python train.py --rope_base=10000.0 --extras=["capped logits"] --init="uniform" --init_std_o=0.00548 --weight_decay=0.0 --lr_head=0.0107 --seq_len=1024 --steps=5713 --dataset="wikipedia_en"
Each number is 128 + 32 x the weight over its row's rms, rounded and kept within 0 to 255. Layers, rows and columns count from 0. Numbers have three digits each. The size before them is the row's rms in percent of the matrix's.

# layer 2 MLP gate, 704x256, rms 0.0567, rows 682-703, columns 128-255
097:088111130165127108152166114185059108157133093108204143146107158142067149143091193110074179123160163128124156166119088146106087125149153078105119068094147135113127144137092130196104121173120157068125143128204113118117116148093116094132162128105083101112189091128126143145175118137120130158071151134159125106141113168146142144152092175136087114105124107084124201148088131100132135116132
094:127157155158183167107154166070114124160078164112110051185174157113114122121106138129125096136124163167137137112095142137182126127112134127165129107150124102097142178148163157123138096154115107087160172154072131170119098121152153114116140128161157112100157157148147114091118116146117161131118154125090065121101045126124127120121115134117078128118097107118166133134122083124105167161123
099:147129070188120183111105175128122150145090094151138075150178183118166174158168073126145128114123088121184092105177122081138122131123069098122126173076110133171115120096138116093189133091187036105171133155172142159152112103124092096153110096170069165077124115134064113118138177147130109083124105204154121113142134144121111106152060117110127183138167151173140113109083130163116097129157
093:117131159143119123130118178105169118141053093147174153151111091187137146109127176108080174121157158149081142159134094130123148110172110145103115144109141056083207070129146106122157200138148119096181150092103149111103120128154161129065115174113098046186123154126100132147153072144178115130192154189153138114160141166188118137172117157117139152128072144107133096188114134161151151088097
102:137081088088113154104155141120082092117117153142132169123132091122097109098082133136064127132094157079053118204130086082096113156106131081069174152178118124181129085177065137143157121111138127069169145123167208106117175097149178111128117144149162101155114139126136069152143168187142091167145144117126134109162158171064062105061101088123143122129149072132128099140104071140099173076120
091:092138117076096089123117102098136180107057075158148100063105167143117138121106087138120166122137079131124152131124148167153122137149155134154116107149131165080199096114139165143103172080131107115166111110151120085091149128147112192114139124187138128144110134109105089118085190108124110088130161197091213064142092133169158161114063180125132146132108093112145108138042121118137085125080
091:067137122146096073141092125153113091075162115105128120085124156123075163157125192127134113103090150102123152098152095116160092187088130157165096126152108158127135147119146172110168150145119142140109125090135157085108141147083131120094107155122088126161063104096098095131081106171121099174101100096163199133131081176162141091156169177119156080102165060102178127188095147179157118108178
095:087161123142132117075156142136109095162102155126139137120116143125201202102161101187152165129145129166134175233117116118109128128093079145095120142166149063172185116146084086141103120109179084134127131067124148157141072144113115163103138120153108135150178116085120090101124136143155139090107130145150081074138137123126123137097103190103159118132138147122115098164146112131180174108171
096:120157061112089099152152204124103088091132169160089049116090147192148103109100119176110117124123122157124107149103135135131124140146172113129132143137192121156070152155126188115109170160094107186123141096144130137109143119101050138058137112136143056160123141124081132146098147164080144118124135094046132173157080119130101082170082118126125112074111074131102103108097109153084158097161
109:174153151196075092124062100195108149082112111123184152154143125114174201104174149109122176113126105112114112150174170132160148105134097094157141063140124133127105064165124138095100171069094149108144169095149096183200134148078158161171198141076145161172111130152122161113126142136143210183153131156157078132148164098091149139152076157122104125143115126124098121133200132116114085095097
092:145105103168138116148130104132167154141142136163145130124085085066087143104101111104072125155128086157155138215149156099120159150096166104146124171145143149099061159215064049101107121099181061094134164077166175166119067141122114117173148075091125130161147128127131170126133071121084122170128105098168151106089119148091070170098147086065118154134122143159104133098182128148089135128188
102:131101115126111140112085158162107119120087104050149099087135139113101161145175173095124122162164075169137119140141095116150105113125179145115096086210126117128078180097160165085100166137196110121158148113147132092147112051151133122135125105122123084178161119158119141154095049125080138167103166076097145145095114081129115064058149092171156170138107098152135168142155124111099109123091
091:075132168139153136142170149087143141099181199072105106112092101102101112130152127095157120131119113139165088136126132111124070109156149135129115101111129105044154183144092157150139074146147124081145155162100121054102144121151125109134118143176090090064131181151080122094084149095220142075106139102117150124149116124113150147157129141132153135119134136171137092093135151115162089109100
098:089127122123107181131138103133186165169116129194129156147166186134193090130187087164108133111096086110143079117128135114145109108177083095173115147156126122161064111103119132106159106120133146117163122128161113144099094168137129183146135135126104194198114110112139163143074113110107109151161129135179120158127102126172074125089104100076072101099182092165192068087172105165085155193121
098:149136127123088103164158132146093145142185161091156108093098145096107112128092084098171107102135163043140161167171130171132090115091151137172082160131129110142138124137096183144068166100130138165175114072118163128089040084132119146129158135147084123145188094155072087133120123159096140075145089177191091116152147161140125086100128164141127112132132205159109112121104108130177211127074
096:106141092129130176144119130136166114144103100112118094160147121132178178138152117149167093135144128091133116109144081151094094091098163131135105098085122181174141093169140148072094099114084114162129171172121134144130122128101109161145189129164102154171146167106122119144057093181174135102126122215123075077095138130125139165133103070111093092135188127138117136117128115118169126146170
104:180128144206135148156085118148152179127156174108185081175113155105144133125123111145116157160189132091087107097154173124151144186075141108103056130124162094102075138085088130114140109083098148056178121094099115155121127123133125141128129120119140114053134144135146113152117132103106131059090168131148118077189166103113106068154175157125122117131073122164112170117146118069049167150119
090:130121115108094118126067088204112157142128136095155118128122097125113114101159181158142136189179136106131145172116115159109119099136125101107123104126113107077158169114095169064098152110108114085097122169088176125122090162151112157093125170054111123172059167131086128126059147155192198097147162140120089125095139152107131119103119110120180118136161108078117114142125146141082115179133
106:132108176186137132143122094107136126107064105112186090126136158155150142085103095182125108119112133106158064069194133124192102130142154119138102103141097076168121076097090106123179133145129168112026153123117156086134099095070124120162126174172082097146133099102209107141100124093117149109106119146101160104135125105128092149097110147138124132085107176103138165086166107158067103057146
105:140158123108068153158107143181102103106079097071119079185147164143123123145142060100130196116161086173141092116162120149142140132176170158102154126137149124053138146171110113208091062159125166130063157148158109165181117151116107099160164116045041085131120129094144155176112091152119152148119109136096097129147133123108124153055104106138071168167110075154135141110127153096096084163099
097:106106143218089174118124134177128186175097119120132097140148145152150129120174164156113118106061132126157070131149155123189116132108130149131082193110135123133199115028148132117109164095144110150143138125151207160108101157080180202171105140157146082135133164146093106149159111133172180093135130129136136194160117137136169111189095148122103172108163166142143095152125121176139165132105
104:104097111128120097097143141130146108120128066079143123119093187129098099091113126113112143111155165109119113135194188138095086157138108172117144160139094121076124107071195127148151129097067155162175077095102115130074122118150113107100127206154093142129150132167130086139190124116131102083107191187153092165130098157143115119156142184160134110076113135134193095101104123113133118064119
# layer 2 MLP up, 704x256, rms 0.0532, rows 682-703, columns 128-255
101:053172115113110110178136142107085154131187136115147152114090108131101111167155135191173156115155121076063161130076189117097104162132059103096193095088098139119132149078139136125096138117165124062126097077155101156112178133208089132074089126133137135109097139148133165121119154187181068131116120109176174131126080141104139135126121141135126151138111157076120182142107075145168145080075
094:137098102153167092113108127122042130108058153159098158129161123117103179074127136077117172125126120223129068146116155105074120160148144135139140140147134103090081087078129111082077068151174075105097201141118114098109164101111139118170166115135098191139119130113150114167099082082132152143161123160144129124126070105127094110107164160146097100119142165136097141067146123069092141189188
098:179205106083101096097150126192144117040109102146102104112142167180122082159108093148163122150114160110091147140176106121107184106139116133110089173124121124107201133181134147127179090178108152196108119110154147075142072118103177152148158115183142102178146099126131125179128159108054117154148151099137124104129137122159086117089094153153150115124142082151184078134152143170131197173090
097:164102102094143174137117145221153135122156092130140143103111191121176073136102180136185144118147109082130123116177088164163118182095125121175105082061075156129091183176123156123126049111060125171102119166160140087089106070074071146109160123219114160101165146098149127171121172169090135098114084118135118157110132103135149134099153171160153168075140150119188092105105192121084093161153
102:143155179093108064146094159189136106154149090147121106165144169172156095123157145132152149105064117163108150161171082115175155175131139128118101099049123151148142161107219114150159098088053122110135134116166107157160122193153144092122139166113140123168140152140164110169139137134177156125122117158150125124135092056086130179202096119140135177160178166161127133123152141065106175165143
094:130098154141105089147144143138105137123070130128140141108157133119148125142167132138171125081110126130143119161208113151148151103174140162127159114113149140128158091176163087110097136093137108102208129155158109141154137160134124058129177145093169151084127140142143103140134133153186112126163080143124086066126152077114088132187168130155097137150176124126152159164139098164119064130124
094:105116155115132112107106167140103178164178127170066102165109099135123114107079113137147071154117067174125115090119111127090075127131149139113127159066139111182131114156156154126098152118158119197111115145170086164137137182188178143067100066143207146153081079135155053147148159121197096119127119130123077152062144128099174136206189122177117124164141098135126119150105162084133100146175
102:105149146135131163131113130080177138181098102161146077119133116167113177148139122091134137057125122118186120135165160174123096129132115084154105169137019133184095146163133129142122173161155089155109127153110147164116150092165143124184129159175049107135128201130129158137106099167078139091148127113154100084098175148133108070146106177112100157138147148191176112036169118072166122159132
098:127144193160143153085146131131124117126145150126173138123092118184137112124135098143141191058114111079129146161144107100128171155181089101168204147107157098184077083092128140133140204094173138141098204106146131084114147078166124116156116135144130097113109181127077078078128135143171092083131037115142160115152066121183170117090128227137123102141206170142183136148112164095098184132158
105:073132115109142114111188139130114097170182120151159077072116153127056170122080135146142126091146123114112099178100099123071104142099148147160150127144172123160128171134119142114121121171137129108122118116098065078141135071163176074119096143168158144111138139192132104135156142112141105091095185093119050124131123100132053136101203130115129132154081126161142139129079172112128068174199
095:110128152138112079071116149109149082179152168112158138153104184185122173062067099166127123139147098117114148118139123131123123101123126097158100122128162062119142124118133137136157161148146090139180146128100063149074127103115126097064027073185135132144116133098147127128154124130121198130139095104109099067132139112111136110135127143137075201177138036142146167092146137101178153090142
107:109138106129132146117076063127089102195113127169085176136131140173158095123154155104166146153159162092131137147135107178098139116126128088108143113115150167139145157072187153090156127132173125171127106160169148085118112070171164116154156134178153095157121097091138098161122128191140121103165106151121128139085133137099174116109139094175095181095122106082149088110145105123154156115097
097:143130128106146128156113137108112094090116080158150100124156103109129086162107123123106133135093128122180104180102132168150107151049111133126103187165189098170132173108132167185200154126135115115154114128171133132115128170079140089176117115166150155054127129140100075131177155134140143153074125164133168157133140094158071144140087110182112095125082108110137152199144083189189169168115
096:095103092067104132135107089119123153129195115184114166151148146150145103113142134147102118110102068108092146119115074136135142150054125113018196087137161091147091127128126170151119122097113184143140100129154096114143167154099090114122126063117214132116129140098165147104136118093148133162209154107161180108154109085125113171199129159150133122100128105097108108101170115098091145107143
100:164121212148170097091113137173116117155145174157158154213149140176160146161109088143181154139133134121137159098165072090152192155075140082151113091107102110119157103204091161122150141105155155138101166128149104121185092122135137171157108128144154120113123146097155163095160103199134177139169095129173156156177147085110144141100150196155131130128087130146118104175125163107134195192144
095:172098166097124160133085091101135109183156126115150150138130118129123164112155163158139123112156137127101112201138150079098046124107115122162100067075100072150137109088195102122149151138103117077131148145121103113116139125158090057079151088113156118144131154159149118125149194145125098156073137178158137097101093153201179109122055165144194139132136133124113125129154127149093104105115
103:111182125039083149078061138105092169150105198156162117056122103147122083080159061155123091075138116120193169102182069185142105101163173150106088137136104137098070168118110090130100111124118154137149110190147116126089151038134132099123128157132141149143115165128118179137165094128120130095119146128147117068099130093134099088121171095112129104151133153154117151106125141105069103146142
097:044165070080160135146184070113124103091123149176134194123089143098174146120090122103142161093155161145145111194091108141150130086117064110092204115117122155122092184141100130157134182152075174155093121159104166111156097117087154116119122115136168132145158130104156081111112112184136121140063141125129124065135143176076106189094149140139130106114135086161103162138171082087094076150101
107:097104146139099171134181109107123205109168117088134116159116147099132120065120109144124134136124109081108152078195116181068141081110191122202132080156098113116104087149095075152125113159058139150063155124066198124171107132110134149106129121081123122103132138149116126104125186080113177117158141142147121075108119132105090135060150109139080090165154142115088132152208082188108068115096
099:142111125146116089079098143142119068115189077101164124120156129143158144159124154203122114105150108150168167140132121138157090128048123009153073063180120153101089131081111142122149135123194153152137068157074184156115139126117142146141146108113135149092091127125087145074092143070148128100117084074167136129116167070126139114155130086179123098091177139070176112084067107143125137126152
098:093084104135145102160063161132122173117179135126182121091137109169145148180174090146145078111134164133155131131137101141124083196152072132093137135079157125093122176173164137098194109160106123126134132139162164145093131074148096152118095163099216078084124131072100124074151113069154152129125111092145144129167058102157080183131128155116112095063168060128180101103114128115132110142143
102:140147143107084095121094118101153141143159138121124091112191091154159143149166129103148039141132105115140067069099153147135141135114169069114152177102143105075121211025112120121110127108110131119160112108109133122105121111125161109152092149179149113122129135164132156146151176092101170151083112111163117147132138152184058131135150137136126173050073126138117138146238130144090132175184
# layer 2 MLP down (transposed), 704x256, rms 0.0491, rows 682-703, columns 128-255
100:201106137117131173183093112151184106104083191168196110106154145113207141081080093110128111146060114135140106117157142129175116096138125170105136166102118141175129041135147118111105115095042111130116161175055111129122114105144126127149080152188121112186174098114147145147185115114109181116146178158066158157120084178161112134074182137123175149093195146106150096112138116172133113103164
086:118166110059131178129103144096132135149118092129183127135102127127115130113146162150181100098159142094109114115143050141163160143146140118129114172167099182112094095089096098115159144097089141090173000123144124107154096144156126146098128142109135110073139128173094125060157137176130106115124153152144129082108156082145154117143119115144193096152136089125136102086103111200119150117136
101:146076131141172123141127106132132157124111155099157110131167123129075141121161150097086102101098141139133159093106087128089101122064118072150151139146145168119059143106125142194111138149147151110091133181129081202129135107109106134098044150136170134114138130113146173128119139185101079144105143129064132169109175173125125081148147183114074079147114198136159125136109121061093109130166
094:112045099144104123093159165151137117047105096164141165111109117135100146109089131150151167082182161140139122138137094146135128144146101143127154171147151149140171117122152167100089134110128158088175215142107109123125078076069121145098104132142152140118120113067128189083092161187169179149095170183113121160123118100131100092157155154060139127108114155150115144205110100057150108188191
104:124170109203132120124139132140140097168104112103114139154135140123113153120122097100183063131147130145144143094145091165130081130158141122134175096110126183082142160133126171125126116122160082192158000127168154154143129144106089076126171116129099146099158195175098159137099134076147090132203114093148075123109132071080071095169192095137115176136153160103122157124173101121115109096091
095:095139167093106077085093162060141072137142100112119106121143106121097145133135088099110130120169114105119132130129173131127108117144152049142146132137130083107133073114079153117091098086167116132122183115081135139092117061159133200141109132104149125229083103109143185120150108081150106128176107110145144149154086113155115145107153061123187091168152108088135113127132215182058135139134
095:064141153186105131154104151130097151108146123116147147127101119079076116131080157167107148127105108110131099195132092114124139139141159108182147156144125086132095095152145164137106125118121153132149144092132122146138137181126131131151144132109144146070078111113156143155125142196127078100083097076144154114123139134159171103126129103156152120211152154172106132133091204166160170095161
100:145102127125114139093083093085096059099093120151163120126147144122087075053098136062145168091112127152117122090151105114047103157136170102150122164139102137109095119175178205103138143138107154138100164114123130116134134098168148190123174204101117147177078097094124158116118155113138142149154154100118133158103073115087130100116165117100122168155149166200166165109158106165145112124149
099:128091123169097128132133117184158095118124087155118115141155132150130168112210141118102174130139190150091142128117096148114119098085143160075139161137136170092138145133112105102104127172119134138071124160151105143088043169168152142098149165102086137139102096159110146164131154167175073126179129159132155103112181153139111151128134137079133076091106124168098089070093139139105144075118
096:112077089111148133116111111139141153143153173125127146132177149109155187066123101122071200138191097148086135162161111178149098141185122167129140137130029152173140064100174158146065088166167130160145198116150099221032121178072127085143176150079111103143099168134145147092183121128140167106139145108137077085143130104072139134155155131127156092094096166075130153107134167096143153121136
098:124118113126193148158148070126094122148109090110110133076154127108159071080126142151128116110157166102142151108111124175133111159140129088126166144139149092105130050128122102154099073120124129132070035061113163132179169148114123164137117146082149122080070113146112106077070109170107133150096147094089074153107147135131100097198147055080129121074082143166117087120120089183047183141118
101:079052107109134086167161133125094138125129106132146054165087114101139085149195113145125136124152184120130138173070122139141101105123131143101125174141094132123135138145105115111118137121175135081122158109126136052118137057090191060065135062115143137166126134124113136168134149098127109138094131111173161149068119118073060156157161089137150134171114130144142194089083090115168112130117
100:126207158131157158115139085175134135158133140139106109144132134159131107070111140106180099192188102114156158149103141118113168120128081130107110109123170102062171127129080169105148123116164156139135221100110113082096159145134165177131154111178105125153148128069089130130130131117148133098143113140126138091113114105103168073127106099081118096108174086089127104087110142148064109224155
098:162152123094138084155164048101081154138138124157102134128154128130180127123143126113092116120120190119059154079147191124115130121147108167156184130135214193150151122100129147096087099143170080154118214124091148171145123129142107173130099147112147088109086146122123116149103097089154145093169147142071083132180108118143053143147134094113151121174057168155156161070107148094098069132120
098:111118051129123098179098119117148165106116126155128121091103161098059128144132155147161185114074098080075127170084134138088109154176116137124149120157116110151092143146100154118124139143106102119129102094079137083118140095097176200029097111128108181168160165163118115132148115085099121134104153117133131150135108157106132124136121073106075090055108185126127080121137123090204155092057
096:109123048183108125170151122139091138132150098158103136118054169142123167155073086122120073156127147061116127097117108145093162144168148133104134152138143151103218088134101152126076116109185114116109087128099154111165141143143157156149198110133077098107121114135110093135057153154144167141104137112167094142147110165075121111126157138099145124025156092096106124091116145133121118154114
104:085066165074103129134169117137078118167149068113093140135064143144150114183181096100162121098092144116114161107124136067112113110098068160147181121118105143177153127137183108087154126115098107162119039163162126135222053123160095067146140164116115173100175124100133135144128151092142131150200148130152133190101157092139086119166113163127180119093114121140117106195165138133118175139180
098:202109163175088125077100192172132119153153125146160068088131140167127145071161100166122177157080110132177069122147183122098105152113145154177121145183105140134109141096132135094072098124131134176098218143126140103136141151158075095183063119121101100093046146118117197138105090156120086108130148165109125171143175099191142125080076180112091140167130147105186152199106165162116182183181
103:098150140152220117180155125139129142180153157134124110139096136150155101178090120096130121113100188126099159185111110083141144161144079121097150129154193138136157127147185160145114070149130112182137105144100144128139148130126186165160089085159122120151150086091157072110144134123190139124156133110103116113134158122120064111124180105095184072155141124165095140138095161097074157086157
099:123089122131186154127105135136139128114137100136075230137102150122087134137163143085149199069136129087093138140140189157077122135142077073175174150116128132153104127126183097172126135104107160124126135162142087148069082105127118164124117139175165119144135116131121051135140082196103096168161179135100142092156143177113104134152099190137216137168125117119120142144138133156128168162118
098:181145176137059106142112142169195139212138177156170133166135089161148089133100133095120181104130092149161082133120165112094179072094113182090094087137119156139163083139146121129104158169153181107154231107098077111122138121118144127112100096144093132155179121147116098157116063133148165127113112163140106140110132166123191114121113099135180074160120126152152169115107167174137142162069
101:117058140102130143153132155179100133118112101111081132162136142083144131181143099087074213122110127193109118110090123147138179162123171113060169095150117177164143134086095117140162113111144105173098199114125064189159165135157135170145091064158170160150148104150163080126124140131118098120167131124134148083133113184126129201126170125140173143152144110096141128115106120120129122143127